python train.py --num_hidden_layers=11 --hidden_size=96 --num_attention_heads=3 --num_key_value_heads=3 --head_dim=32 --intermediate_size=384 --vocab_size=618 --hidden_act="gelu" --norm="layernorm" --norm_place="pre" --norm_eps=1e-05 --positions="rope" --rope_theta=81600.0 --rope_fraction=0.25 --qk_norm=false --attn_scale=0.177 --bias="all" --tie_word_embeddings=false --parallel_block=true --init="uniform" --init_std_qkv=0.0976 --init_std_o=0.0 --init_std_up=0.0976 --init_std_down=0.0 --optimizer="adamw" --learning_rate=0.00225 --beta1=0.95 --beta2=0.98 --weight_decay=0.073 --lr_head=0.00513 --max_grad_norm=2.0 --warmup_steps=468 --schedule="cos" --final_lr_fraction=0.1 --batch_tokens=16384 --max_seq_len=1024 --doc_mask=true --train_tokens=144600000 --max_steps=8826 --dataset="wikipedia_en"
Each number is 50 + 12 x the weight over its row's rms, rounded and kept within 0 to 99. Layers, rows and columns count from 0. The size before them is the row's rms in percent of the matrix's.

# layer 6 attention output, 96x96, rms 0.0937, rows 14-86, columns 0-95
090:29 49 41 48 30 43 51 62 28 50 41 56 52 39 54 51 51 44 61 41 51 48 58 46 48 52 33 55 31 67 63 29 57 48 47 36 51 55 55 57 49 44 42 44 35 64 66 35 60 71 42 54 54 53 44 43 41 58 56 45 63 35 51 68 13 59 44 49 35 77 59 48 81 58 61 58 41 38 46 47 44 48 58 56 31 60 45 81 74 66 71 45 44 52 43 51
082:53 71 58 39 64 46 72 46 59 58 53 50 65 67 29 51 53 44 46 51 39 33 44 55 45 33 50 48 56 44 44 55 58 51 47 45 54 65 30 57 62 50 60 64 34 52 43 54 45 52 61 58 56 56 32 56 56 47 37 42 45 53 50 56 45 41 26 52 76 59 68 80 46 30 53 55 35 68 23 59 45 76 35 46 54 70 49 49 34 74 72 52 43 55 46 26
093:50 49 57 31 46 38 29 60 37 73 39 64 45 61 57 56 40 47 26 27 40 77 56 82 37 65 50 55 66 51 39 60 43 39 48 51 58 23 59 26 35 39 54 44 60 40 53 44 54 41 61 35 49 41 59 36 53 40 39 35 62 55 61 37 52 61 45 56 45 49 35 53 42 46 57 50 40 50 40 37 51 44 50 27 51 43 33 48 46 60 44 71 23 54 66 61
101:62 60 44 46 60 62 39 50 58 49 45 55 43 66 58 50 46 57 19 32 35 95 51 59 30 45 80 53 40 42 54 71 46 63 42 56 66 46 45 54 42 49 59 51 76 51 30 35 38 44 35 49 37 47 44 44 46 47 53 54 38 47 42 47 58 48 45 53 42 54 46 69 46 60 51 44 66 23 55 41 70 52 51 40 60 46 46 48 43 56 69 42 64 71 43 28
102:40 52 73 57 48 34 35 45 20 84 37 44 61 37 52 35 46 54 56 55 42 56 50 50 47 54 63 56 74 58 36 37 44 55 49 57 33 40 51 49 59 31 54 54 46 50 47 51 65 63 39 49 44 42 67 53 64 41 62 47 44 63 45 49 57 66 50 52 37 55 53 41 70 41 51 54 58 69 40 58 86 60 67 34 53 66 32 68 61 42 44 41 55 46 51 18
089:48 70 59 40 64 60 48 54 46 78 52 47 51 78 39 41 50 43 57 52 56 31 75 39 33 58 61 59 36 46 58 53 37 58 40 37 43 47 50 57 52 55 43 56 58 48 59 50 47 43 36 42 55 39 39 57 51 44 66 66 26 38 30 61 48 49 63 46 56 52 59 10 60 10 52 45 44 50 53 50 42 57 49 63 50 23 37 46 58 65 47 68 64 55 50 56
093:78 67 39 31 55 61 63 51 79 28 56 35 59 69 43 58 49 47 28 33 67 49 26 44 48 37 61 64 41 36 50 60 56 58 30 46 65 50 60 52 54 56 38 61 46 54 52 47 58 34 62 31 47 68 51 34 51 47 34 46 39 31 45 45 45 45 60 55 33 60 60 50 39 45 37 46 43 81 52 44 48 66 42 46 63 64 59 59 43 46 35 51 63 69 41 54
102:56 44 60 72 44 39 28 60 69 63 51 57 35 43 83 66 33 45 53 41 34 45 66 57 69 46 44 30 54 48 49 59 60 49 52 49 60 40 47 30 46 42 70 43 66 50 48 46 26 54 68 57 54 50 63 42 67 40 46 42 60 72 87 35 61 48 45 55 56 59 42 62 43 48 57 40 53 56 54 41 45 52 56 54 62 38 54 45 29 45 60 33 65 51 72 63
093:44 53 55 44 56 60 56 46 37 55 57 61 48 70 66 48 51 47 33 62 56 40 56 46 44 47 69 43 47 40 59 46 60 72 25 44 49 42 59 56 51 52 58 53 67 49 65 47 46 42 45 34 30 46 36 49 45 49 48 50 43 46 30 55 52 30 24 51 59 43 72 27 47 54 55 50 66 64 52 61 31 45 31 43 69 33 47 38 57 41 23 81 55 47 13 43
097:18 44 23 49 45 27 55 44 32 40 60 65 52 47 23 41 44 45 52 51 65 52 59 36 28 48 46 47 41 58 70 25 44 50 52 41 66 53 40 56 53 53 46 33 54 44 57 51 51 36 57 53 47 18 44 57 60 64 47 56 68 56 41 56 47 53 50 58 66 65 72 54 61 34 58 57 53 33 57 64 46 31 53 23 45 37 69 44 49 57 61 58 44 69 50 55
105:33 45 49 56 58 19 56 51 21 69 48 45 45 62 51 32 54 37 61 60 24 56 59 47 41 62 34 52 44 44 51 27 71 45 52 44 41 43 48 64 49 81 53 43 27 35 67 53 68 56 48 15 41 64 55 57 32 55 63 53 50 51 49 64 57 62 29 45 42 64 56 54 61 44 54 48 31 57 52 55 60 52 63 46 40 64 55 52 41 62 43 55 51 34 56 48
099:44 56 48 52 58 49 44 40 58 46 50 54 48 57 62 66 54 51 34 41 38 65 62 60 37 60 57 56 30 35 63 39 47 56 37 51 55 58 55 54 41 50 36 40 60 60 53 57 40 41 49 51 42 50 28 37 41 53 48 62 58 54 41 49 26 86 60 48 35 27 47 53 37 38 32 47 60 43 39 33 18 55 34 31 61 39 27 43 60 18 54 48 42 23 51 47
114:52 76 73 44 57 49 72 41 58 60 61 37 76 54 49 62 55 50 53 50 57 43 45 45 51 36 63 38 41 39 53 47 63 65 33 57 60 45 46 63 80 43 51 51 32 67 73 48 41 36 47 38 46 59 43 66 39 61 54 47 25 46 37 44 59 49 65 43 52 51 32 44 54 34 52 56 62 52 43 38 69 40 22 41 51 46 38 80 57 53 63 67 53 62 38 50
093:50 55 70 55 45 37 50 74 53 64 36 45 60 58 58 51 56 59 52 54 37 51 20 57 55 66 49 73 34 42 33 47 53 51 58 46 44 51 54 67 43 70 60 36 55 50 43 37 35 73 53 39 40 72 35 54 41 35 77 56 36 50 43 54 41 47 55 46 59 47 51 40 42 56 37 56 53 50 74 57 68 50 54 76 43 39 48 44 12 40 65 68 39 53 49 56
095:64 53 54 41 37 53 52 71 33 49 50 43 55 36 44 54 54 46 71 54 51 49 45 47 83 37 36 62 72 46 46 63 52 39 58 23 42 62 60 53 71 52 50 59 39 45 30 55 56 68 46 40 45 66 49 48 57 24 63 49 69 39 35 55 31 86 39 58 55 63 26 50 47 60 50 47 54 46 47 31 43 58 45 52 46 59 64 56 47 62 75 34 43 53 45 54
103:48 57 55 56 52 70 45 31 48 39 78 69 66 65 56 45 56 51 37 69 55 45 57 51 39 36 60 34 69 37 56 31 43 64 56 61 39 60 38 61 42 46 43 60 57 54 60 39 51 36 37 53 43 45 53 59 57 52 42 43 46 49 60 49 44 35 29 65 40 53 44 55 48 53 25 55 46 56 68 45 65 57 57 46 66 55 43 37 56 59 56 69 96 23 35 54
104:45 62 38 38 51 63 62 37 32 33 51 37 54 54 16 47 51 67 63 38 58 55 58 32 53 41 79 30 18 51 52 65 50 46 71 42 39 60 52 43 54 61 38 44 49 42 45 44 41 50 49 58 50 76 57 44 46 40 51 40 65 51 59 46 58 26 53 30 64 26 61 32 47 37 48 45 38 71 55 45 50 54 34 25 50 50 49 43 40 50 60 43 57 60 60 53
107:43 38 32 45 52 12 52 42 50 41 50 38 50 32 45 62 33 42 56 37 33 64 68 51 61 52 47 66 53 52 51 43 52 60 58 66 47 39 61 47 43 43 58 48 58 50 63 51 41 54 45 55 47 57 40 56 59 34 48 61 42 68 82 40 55 32 63 67 39 43 67 38 37 50 47 47 51 64 83 26 52 46 43 38 50 58 42 57 58 69 51 24 60 29 41 35
104:35 47 46 49 49 37 34 21 23 42 36 74 59 48 56 52 17 52 72 34 35 35 52 43 50 34 34 43 70 50 28 34 62 46 47 50 68 53 43 50 57 51 62 41 57 51 51 31 54 58 56 43 71 37 43 46 38 62 40 58 42 55 47 51 41 27 48 47 61 55 54 52 44 60 48 40 49 54 70 51 35 40 47 51 37 25 70 55 52 54 39 60 63 52 72 47
095:39 30 56 65 31 51 45 46 64 60 38 63 41 49 64 53 42 53 50 55 64 54 78 57 53 69 41 35 67 62 62 38 24 50 57 75 41 41 48 56 42 54 40 46 50 59 40 44 45 46 60 66 45 34 65 47 40 66 48 47 35 45 69 62 51 35 52 29 42 37 58 68 28 70 68 48 41 47 65 69 49 59 41 59 42 53 43 76 58 60 36 30 49 57 53 63
089:39 55 53 66 56 42 41 55 26 55 33 61 41 47 43 39 54 44 53 78 54 30 69 48 56 62 58 36 46 46 32 26 46 39 73 52 47 65 32 46 39 40 56 45 46 41 55 61 64 75 41 54 65 51 72 56 47 56 48 48 58 74 71 48 50 42 73 66 47 72 47 21 71 65 60 40 42 59 44 64 50 48 52 44 38 50 46 34 42 38 48 44 39 56 54 40
104:62 52 82 43 57 53 49 59 60 57 59 55 65 44 57 66 22 51 53 49 25 34 32 41 71 62 25 53 49 57 31 42 72 48 45 48 36 59 33 61 63 32 60 59 44 43 60 29 22 64 38 46 35 64 34 42 44 48 54 67 41 62 41 43 41 34 44 54 60 63 46 55 57 38 57 64 61 50 56 37 55 36 38 59 57 50 60 51 54 30 49 45 56 50 50 64
097:22 44 18 50 33 48 58 54 67 36 48 65 31 51 55 58 44 48 46 36 59 38 55 32 29 68 37 31 41 50 47 29 49 57 62 62 44 42 40 55 33 58 60 47 63 46 30 38 39 69 63 68 61 42 58 46 49 48 52 43 48 51 69 51 36 86 39 49 37 52 48 59 53 26 63 43 49 47 61 44 40 47 42 49 58 62 60 62 37 46 59 32 56 65 45 51
104:56 34 35 56 45 36 46 66 60 82 41 39 26 47 58 54 60 27 49 49 42 69 45 54 23 63 48 70 34 69 67 54 44 47 42 35 58 46 59 47 67 67 65 38 51 58 44 52 56 58 45 39 54 49 46 43 62 48 57 44 58 30 46 52 38 45 39 52 61 49 42 39 37 58 22 47 39 52 91 52 61 57 42 55 63 61 51 51 73 50 49 49 36 57 61 53
113:63 62 44 31 57 59 52 47 80 45 35 48 54 63 44 46 40 40 39 38 75 37 31 59 41 45 56 51 38 37 45 56 40 53 59 81 43 62 40 38 53 42 37 48 46 72 44 43 35 45 60 71 60 46 58 62 44 42 54 51 50 54 72 25 35 62 44 55 51 40 41 44 62 69 63 56 44 69 65 57 36 70 58 60 33 30 55 64 51 60 52 68 54 69 50 42
096:72 79 35 31 48 50 67 51 67 48 61 49 57 67 45 57 49 49 45 27 66 67 29 57 39 40 62 59 33 45 52 39 48 51 43 60 41 60 50 30 46 38 36 48 61 58 45 54 39 47 63 62 53 59 73 50 51 54 44 49 75 37 46 27 67 51 73 46 37 36 53 45 47 72 26 60 50 25 57 58 40 53 39 45 44 36 39 42 28 52 50 57 45 58 55 43
086:38 57 74 43 50 38 38 60 38 61 46 49 40 55 54 68 36 31 43 43 50 40 50 53 44 62 30 53 46 51 27 48 55 52 66 51 50 64 43 55 42 48 59 47 56 45 66 44 49 77 56 34 81 53 31 38 45 48 72 63 24 59 57 62 40 44 15 56 53 43 55 52 27 59 52 63 53 55 37 47 71 56 61 68 38 52 57 55 61 49 47 71 31 46 59 51
097:64 58 43 54 52 59 50 65 59 43 47 71 48 37 48 67 32 53 61 22 49 62 27 44 78 48 43 34 62 54 34 42 50 37 38 52 50 57 38 40 40 56 44 38 29 54 61 42 50 42 70 41 71 58 57 44 49 51 46 59 43 40 74 42 54 47 42 56 56 27 66 42 44 45 43 61 38 45 52 30 65 35 64 52 64 71 39 71 54 34 33 74 55 43 58 61
099:30 38 53 53 49 42 54 70 30 69 45 46 32 50 55 59 44 33 53 44 49 45 86 45 38 77 58 26 39 64 42 56 61 38 56 79 42 73 53 63 34 58 27 51 43 58 47 41 65 58 52 41 68 55 46 62 41 56 49 52 47 58 60 60 39 31 59 64 37 44 29 69 53 59 70 46 60 42 37 51 56 59 38 55 56 49 68 54 55 55 43 54 44 35 47 47
103:38 49 40 61 35 49 53 57 44 48 69 35 53 33 48 35 91 48 74 77 43 34 64 55 60 50 43 26 40 62 49 38 46 43 59 65 44 49 44 38 55 65 36 36 52 44 44 70 55 42 36 59 37 48 53 62 47 40 57 41 50 44 69 28 55 60 34 45 59 20 59 38 57 53 57 65 62 42 61 47 45 62 43 49 74 38 34 52 35 45 54 61 48 40 51 51
107:36 57 51 52 74 43 46 55 55 39 53 81 63 67 54 59 27 37 46 65 50 33 50 48 63 53 31 65 49 54 36 30 62 58 52 46 43 36 49 47 54 42 66 37 42 57 63 47 49 50 54 29 14 60 51 29 28 47 45 60 62 43 64 43 35 65 46 53 45 45 61 50 48 67 42 44 41 31 68 40 60 37 45 33 48 53 57 48 62 36 75 46 38 67 41 49
087:58 42 34 32 45 33 37 34 51 38 44 31 61 36 31 48 54 71 37 24 45 94 30 55 56 28 37 66 52 49 56 40 45 60 46 41 56 51 40 64 35 63 47 51 43 50 59 56 71 55 59 40 53 50 51 46 47 68 48 47 46 53 39 58 49 47 59 48 48 70 49 68 33 58 47 50 41 45 55 60 42 41 38 34 50 65 45 73 46 42 33 70 47 41 58 66
087:51 64 48 37 54 52 62 50 50 36 42 52 51 34 46 49 62 50 50 53 80 55 51 35 58 38 53 36 52 51 45 63 52 29 65 52 48 61 42 32 45 62 34 35 41 65 50 61 61 26 46 39 56 56 68 62 48 62 36 47 53 43 68 32 44 58 52 62 62 66 62 59 69 65 85 48 57 62 26 53 55 39 53 36 58 61 41 43 52 37 34 85 56 51 61 65
082:68 45 58 63 44 40 53 59 46 41 51 51 56 44 56 51 44 29 64 49 51 57 50 65 37 65 30 63 40 41 61 45 62 54 32 51 27 64 47 63 52 51 58 40 60 40 43 65 36 64 60 48 55 64 40 51 55 56 61 77 60 64 28 39 40 74 51 51 51 34 18 54 50 51 24 46 42 39 51 64 63 36 71 54 63 34 47 41 62 66 39 37 56 52 22 59
102:60 49 22 37 45 68 72 46 50 32 40 39 55 33 37 51 79 64 50 48 80 69 24 56 56 46 33 60 56 31 49 58 41 62 45 68 52 50 50 46 51 60 29 35 68 41 35 55 55 53 44 75 57 48 59 66 34 39 45 46 49 67 59 51 40 36 47 52 59 52 51 57 68 71 46 49 42 50 52 50 55 42 62 52 57 66 57 41 61 49 69 48 55 49 74 40
080:60 55 48 48 58 51 37 38 40 71 35 71 38 68 77 47 40 61 45 56 58 16 60 42 43 48 41 34 41 50 48 55 43 30 71 52 64 56 62 61 47 45 41 39 64 65 37 36 46 42 54 54 62 65 57 56 51 73 43 64 62 64 51 49 69 67 54 53 59 24 58 54 55 60 50 41 67 77 51 67 45 48 37 62 54 66 49 61 45 28 37 40 53 50 61 51
091:51 57 48 42 26 44 58 55 55 49 35 48 38 71 60 49 47 40 42 48 75 38 42 60 21 72 50 48 46 56 85 31 48 57 57 54 47 54 47 39 40 34 42 52 40 48 57 43 44 55 50 68 67 36 70 32 52 44 57 34 57 62 60 58 52 75 51 38 47 66 42 55 57 39 57 67 78 50 62 44 48 52 43 56 60 43 64 26 53 37 66 39 58 74 46 49
128:26 72 48 34 61 47 72 25 59 45 69 56 59 68 42 47 53 50 37 44 64 54 42 47 35 37 64 63 52 31 64 24 54 56 40 57 53 47 46 66 45 61 42 46 73 34 46 55 27 44 53 66 44 70 33 43 35 48 41 34 58 47 48 56 68 34 51 40 51 65 59 58 49 65 52 60 69 51 42 49 38 57 69 69 50 43 30 67 38 39 54 44 44 51 56 61
081:66 18 54 47 59 56 50 65 57 49 34 62 32 23 65 68 47 33 58 40 57 43 47 38 70 63 30 57 63 52 60 74 53 37 46 51 58 52 50 56 51 51 36 42 45 50 53 49 65 54 44 39 55 60 45 60 47 48 55 59 54 60 44 60 48 49 44 63 55 61 55 79 30 34 77 71 51 45 54 63 46 33 75 53 50 67 64 46 47 60 69 45 60 46 29 35
087:46 60 64 49 76 63 49 58 50 20 58 24 54 51 54 41 54 44 56 46 65 44 51 61 45 35 61 52 43 30 58 61 53 57 49 61 32 54 41 53 46 40 58 55 73 44 58 48 44 71 31 48 59 76 47 59 37 28 58 38 33 45 47 51 43 42 28 38 59 33 38 66 32 60 46 48 44 51 53 34 32 58 40 53 47 66 39 22 51 54 71 32 41 49 47 62
109:65 55 68 60 27 60 42 38 59 48 52 87 32 54 53 64 27 55 48 44 45 39 60 51 53 53 58 38 48 58 59 61 53 46 38 56 48 54 59 57 32 42 44 33 59 44 60 51 52 35 72 54 50 58 47 24 39 65 31 60 61 70 51 50 88 49 48 49 63 43 44 50 47 55 47 31 58 53 59 60 55 60 73 49 43 56 58 27 56 46 66 50 59 55 73 37
106:66 63 68 37 54 80 31 50 58 34 52 75 48 62 53 58 39 64 46 50 42 32 38 37 58 56 48 55 49 50 61 74 58 58 23 43 57 45 74 58 41 38 64 49 55 60 42 35 34 43 47 42 35 65 39 39 52 42 49 68 44 46 17 38 51 64 50 51 35 34 44 56 51 59 55 56 59 59 45 46 52 21 35 53 44 41 51 53 52 52 69 60 41 65 50 32
113:64 70 80 59 56 46 47 47 60 70 45 35 68 87 69 44 50 46 34 80 48 26 75 37 35 45 38 26 48 44 46 44 58 50 43 54 58 44 44 55 59 56 52 72 39 49 51 46 28 36 47 45 62 55 25 47 63 38 62 46 40 32 47 57 69 40 50 37 63 38 54 46 33 46 64 62 43 54 56 51 53 45 46 51 53 59 46 53 38 53 51 47 41 49 52 47
094:47 60 62 28 58 67 48 23 45 54 61 29 75 36 49 20 65 64 54 61 41 44 32 40 53 25 64 49 65 49 47 62 47 47 65 47 59 44 44 54 56 56 54 45 61 43 31 54 45 47 30 62 41 41 44 37 42 59 57 53 43 39 49 52 42 63 73 56 67 56 42 49 58 52 18 60 39 65 50 41 55 41 52 38 46 29 68 58 38 47 48 38 71 39 46 60
116:66 29 45 61 50 40 53 65 54 44 52 51 47 50 58 63 34 46 59 39 32 45 26 53 64 77 45 73 38 59 40 49 62 45 52 34 53 47 55 44 33 14 58 65 39 37 52 47 57 49 54 46 48 40 59 47 46 51 56 76 62 49 53 54 54 36 48 54 29 48 64 48 51 51 39 46 63 29 22 54 28 35 47 38 44 77 55 36 47 62 40 45 70 63 44 58
143:51 49 54 67 53 31 37 48 32 69 48 37 60 41 52 36 62 57 64 79 44 49 34 59 55 39 50 61 76 43 56 42 56 66 65 73 45 53 32 74 60 49 36 47 38 41 65 31 53 69 31 49 52 64 46 63 51 42 36 40 30 54 49 84 57 63 58 51 51 58 56 50 53 30 53 41 60 63 64 63 42 44 40 49 65 39 61 56 42 49 37 38 42 37 56 49
099:61 40 56 64 58 71 42 57 48 61 53 41 45 69 46 44 72 45 46 56 50 30 73 33 37 55 70 29 33 57 44 82 46 47 50 60 45 61 47 49 60 53 51 21 39 62 45 44 68 51 44 51 41 53 54 55 37 50 64 58 44 55 51 52 50 63 50 65 48 67 54 50 27 29 42 34 41 37 42 41 66 55 73 60 62 44 53 38 37 41 53 14 60 44 49 56
127:42 50 11 46 45 55 41 28 43 40 51 42 51 57 43 13 73 57 63 60 67 34 59 35 60 38 47 32 69 45 65 51 26 46 55 59 63 49 48 47 53 69 34 37 66 49 22 65 43 43 49 64 44 44 55 62 49 46 47 45 49 37 49 39 44 68 56 48 44 45 33 49 52 67 43 45 54 48 25 37 54 41 41 62 38 51 61 53 35 41 40 65 58 43 59 49
104:39 58 55 54 55 52 41 44 46 57 51 55 59 48 55 40 56 58 58 53 38 27 49 23 44 57 57 46 57 37 47 62 54 49 57 63 49 47 55 61 68 66 61 65 41 64 50 52 47 45 51 62 60 45 45 48 47 53 43 49 18 62 52 54 71 34 68 60 42 80 33 63 37 52 63 62 15 54 69 40 36 59 63 45 56 74 70 49 24 56 53 55 46 65 33 29
105:25 59 58 53 53 33 65 57 29 54 56 39 59 48 39 42 56 37 66 54 47 50 70 54 39 54 64 54 45 39 35 50 60 45 61 25 31 53 62 42 37 41 48 59 61 49 70 72 57 77 49 30 44 54 45 56 59 40 71 61 67 68 53 39 27 53 24 56 55 57 35 46 54 39 62 42 54 31 56 38 50 51 30 51 72 45 69 51 36 50 41 37 54 56 38 41
089:57 51 70 54 48 59 64 65 51 60 50 47 40 54 51 67 70 44 33 54 34 33 72 43 51 52 54 35 56 49 43 67 59 49 52 38 64 47 58 35 56 47 44 58 55 47 46 46 42 58 43 47 39 60 59 39 55 35 65 67 68 54 68 46 48 54 49 41 34 51 51 04 56 65 40 13 53 53 51 31 47 35 70 39 41 58 61 64 49 63 38 54 45 28 33 45
122:39 63 56 54 57 25 40 51 40 63 42 48 49 45 43 45 51 46 65 64 24 57 40 51 54 46 44 53 73 52 37 39 43 25 71 34 37 51 49 32 64 50 43 68 37 56 37 79 58 57 33 72 68 41 51 43 78 47 65 49 68 46 49 45 69 48 39 49 51 38 47 63 52 53 59 60 49 36 55 58 54 45 38 56 65 49 49 58 76 34 63 54 25 55 44 63
086:56 39 46 46 57 46 45 61 53 54 81 30 30 42 49 41 41 48 73 40 46 47 48 43 51 52 55 60 52 64 58 66 58 37 32 39 49 45 63 58 51 60 56 39 46 32 47 56 54 34 45 29 51 60 43 44 62 56 55 45 54 34 26 49 62 61 37 15 45 63 81 47 72 59 73 50 40 65 55 40 53 47 43 49 58 47 27 30 41 40 44 61 58 27 39 53
111:43 66 37 54 60 63 46 37 48 31 58 64 53 51 36 71 26 64 75 27 41 32 45 22 50 40 55 38 45 66 30 56 53 52 62 34 45 52 47 34 53 53 59 68 35 51 49 34 51 32 45 48 81 37 53 44 61 43 36 40 43 38 60 62 46 62 44 43 67 57 51 24 41 56 41 52 53 49 42 54 55 48 40 54 48 58 58 41 52 36 51 48 33 20 49 57
087:69 53 58 62 28 68 58 71 65 42 53 63 36 61 70 71 48 44 21 49 55 60 53 79 52 70 59 44 57 43 45 52 58 35 47 52 45 65 67 41 35 40 48 48 44 70 63 38 52 50 67 48 53 58 47 41 69 60 35 54 61 58 63 40 54 51 47 65 69 44 39 57 80 41 55 32 49 71 51 50 42 56 66 37 47 45 55 62 56 52 52 37 70 44 38 39
076:68 55 82 36 52 65 46 43 37 55 47 37 58 35 49 50 61 73 60 45 55 70 33 62 63 36 51 45 71 55 42 59 56 34 39 50 62 56 34 47 47 43 60 55 50 37 50 32 42 48 58 67 64 38 45 53 56 46 54 38 50 59 40 48 55 56 45 30 58 21 36 38 47 58 61 69 43 57 39 49 41 37 42 42 43 55 64 45 36 35 42 41 22 80 49 28
097:68 45 44 40 48 46 58 32 62 47 56 23 42 61 36 38 41 65 32 39 55 72 54 51 37 42 68 63 38 58 75 55 60 63 52 54 52 43 53 52 36 41 57 43 53 46 57 52 46 16 50 33 38 55 32 53 60 78 31 55 57 43 40 49 45 54 53 50 71 29 42 47 51 47 64 68 55 47 51 59 40 63 39 38 50 60 60 49 53 53 33 67 66 56 58 82
134:59 44 47 63 36 65 45 69 72 46 51 65 37 51 56 66 40 55 34 51 49 50 51 62 67 57 57 46 50 67 41 64 26 45 66 52 53 49 41 25 35 28 51 67 52 60 43 52 42 66 74 77 57 29 67 56 70 43 57 43 57 58 72 44 45 38 45 72 28 54 42 56 58 65 48 53 46 54 54 40 44 44 53 70 32 41 34 41 66 58 57 33 40 44 45 47
091:62 33 54 58 65 59 46 42 37 37 49 58 57 14 42 52 43 56 75 42 18 45 34 48 55 52 39 24 66 70 40 63 64 61 43 39 37 49 54 60 50 46 57 63 33 29 48 46 62 42 66 48 46 55 30 45 67 52 38 50 43 36 55 57 71 41 40 35 44 64 57 48 54 56 63 38 52 39 50 42 38 41 24 57 40 38 42 64 51 53 58 64 47 69 55 46
110:32 36 63 43 53 47 47 58 51 54 36 16 56 20 50 26 80 55 51 54 47 79 76 53 42 40 51 46 67 35 56 70 40 51 46 47 54 43 64 46 42 55 44 58 53 51 46 74 58 54 29 51 35 44 48 65 62 35 58 43 37 46 48 48 63 22 38 45 42 54 66 59 54 39 44 34 51 57 51 56 52 54 55 41 44 54 51 45 34 56 52 66 35 48 26 46
109:79 37 65 66 33 72 42 64 58 54 55 56 39 35 66 64 51 55 42 48 51 57 54 57 67 56 61 37 58 51 67 72 41 54 49 56 44 57 52 46 58 43 42 57 29 54 59 36 58 46 57 68 53 43 56 61 52 55 52 41 40 41 57 47 49 59 52 53 55 56 50 52 30 44 51 33 51 50 40 54 47 31 38 84 31 58 32 37 78 57 69 82 63 69 46 47
084:42 47 61 49 55 40 46 48 54 64 17 33 67 40 47 47 53 66 41 60 53 67 20 57 50 44 57 68 67 58 57 39 37 55 54 20 64 52 47 33 54 39 54 54 41 56 39 60 57 40 55 40 48 31 49 45 65 48 49 39 67 28 46 46 38 49 44 42 38 68 27 53 59 29 58 38 75 56 65 56 58 40 55 36 53 31 51 61 55 48 33 43 69 40 67 48
101:22 35 53 66 52 33 52 45 24 56 58 47 33 41 38 55 48 46 65 36 57 56 66 55 35 62 37 52 58 60 47 37 54 65 43 45 57 52 50 54 52 58 47 37 68 47 48 56 36 70 25 34 61 42 32 51 43 55 54 55 24 38 27 61 56 62 66 36 40 49 57 52 34 54 44 59 66 35 33 48 58 59 51 55 53 66 55 27 74 57 48 51 41 62 77 47
096:27 46 46 57 56 30 52 35 49 59 56 53 46 47 54 54 41 43 67 59 51 43 65 33 66 39 51 44 51 49 51 37 33 45 77 38 73 63 57 29 42 57 45 54 48 45 36 60 49 40 47 57 42 41 38 48 50 40 54 52 52 39 74 28 53 56 79 45 50 72 23 75 29 23 63 58 40 49 64 51 47 44 41 36 30 48 59 58 49 31 62 54 50 57 62 43
097:79 44 68 51 49 61 54 47 61 64 43 64 63 61 72 51 48 57 35 61 69 39 36 39 62 52 57 57 62 57 18 54 41 51 50 70 66 33 55 59 42 41 46 47 44 52 40 39 45 29 52 54 49 49 58 56 49 60 47 49 42 48 40 55 58 61 48 42 49 33 72 38 34 48 67 42 43 43 44 57 39 68 56 36 58 23 74 53 34 56 47 52 57 28 16 58
105:67 62 56 40 53 63 65 57 26 29 53 39 74 37 32 62 42 58 70 35 57 47 40 40 80 38 49 64 43 57 53 55 52 57 52 52 57 58 48 51 39 29 48 48 48 47 62 40 37 44 49 43 60 58 47 63 36 40 62 47 32 61 50 57 70 63 36 73 51 39 68 58 47 49 42 58 66 59 34 57 53 33 47 60 38 41 44 54 52 53 29 28 80 63 51 41
118:39 61 32 50 43 40 59 74 62 34 68 68 47 66 57 61 66 30 37 43 60 62 45 67 44 46 21 70 28 56 33 31 48 40 70 45 48 38 24 45 48 42 67 48 33 49 69 43 39 38 52 67 58 29 56 49 71 50 44 47 43 54 59 57 64 56 69 35 64 29 63 44 45 45 57 46 39 57 42 56 61 42 49 38 60 55 54 52 51 57 47 43 54 36 53 59
104:42 52 53 57 65 61 48 46 56 64 74 58 34 67 57 36 43 32 36 69 45 37 60 39 26 49 71 43 46 48 50 46 50 45 39 37 57 61 54 50 52 55 50 60 54 41 43 62 72 46 52 38 41 67 64 37 45 58 46 56 56 53 41 58 49 36 56 72 50 43 34 32 86 54 22 60 69 54 36 41 57 36 45 55 27 54 58 45 24 60 42 39 58 32 56 43
096:44 53 22 26 52 54 60 34 59 29 63 63 57 37 30 52 16 58 73 21 56 42 38 29 52 52 50 60 44 59 26 45 58 56 42 72 44 50 53 63 62 48 52 57 48 48 46 40 46 57 47 55 54 46 35 55 56 40 38 36 44 52 44 63 61 48 48 46 65 44 53 41 58 50 49 59 43 52 60 27 50 70 43 44 44 38 45 69 47 61 29 41 40 47 18 51
113:31 73 42 38 46 43 33 41 62 66 34 56 69 79 81 41 58 69 19 84 56 34 54 57 47 32 55 58 69 34 64 20 61 55 38 44 44 44 59 56 65 38 47 55 45 58 54 51 57 54 49 38 40 50 57 49 47 61 27 31 50 46 41 42 54 55 67 39 58 47 60 51 49 55 64 37 66 54 47 55 44 39 61 54 52 48 47 46 53 50 44 47 44 45 52 44
073:37 37 58 52 32 71 22 42 46 38 61 58 42 31 66 67 53 55 52 43 39 45 51 39 35 51 57 24 49 50 49 52 36 53 48 49 56 16 47 39 50 60 47 68 66 53 54 51 39 36 43 61 42 32 52 45 55 51 49 55 64 78 41 55 58 47 54 26 43 73 57 50 69 53 44 58 54 58 49 56 45 72 40 64 28 63 50 67 41 76 50 52 56 50 69 53
097:84 35 47 65 36 63 30 57 40 36 48 38 31 27 36 56 62 51 71 59 37 56 54 55 63 36 46 38 69 67 64 85 38 41 47 40 59 38 41 46 43 46 58 63 48 50 46 49 67 36 45 44 39 36 57 55 69 46 50 39 48 53 42 53 71 51 53 47 39 40 46 31 34 30 49 61 56 47 54 53 42 57 59 53 56 43 71 50 76 37 54 35 42 47 39 48
086:44 26 46 59 38 54 62 67 36 43 44 31 37 39 48 61 62 41 58 66 38 58 60 62 54 66 53 49 46 54 42 52 45 50 59 66 44 62 60 56 45 64 48 50 38 57 57 57 44 62 50 59 37 43 37 62 48 46 69 57 43 54 49 49 48 39 56 54 38 08 24 43 75 29 32 49 40 42 45 46 63 72 36 85 38 48 55 44 31 37 57 44 52 49 37 58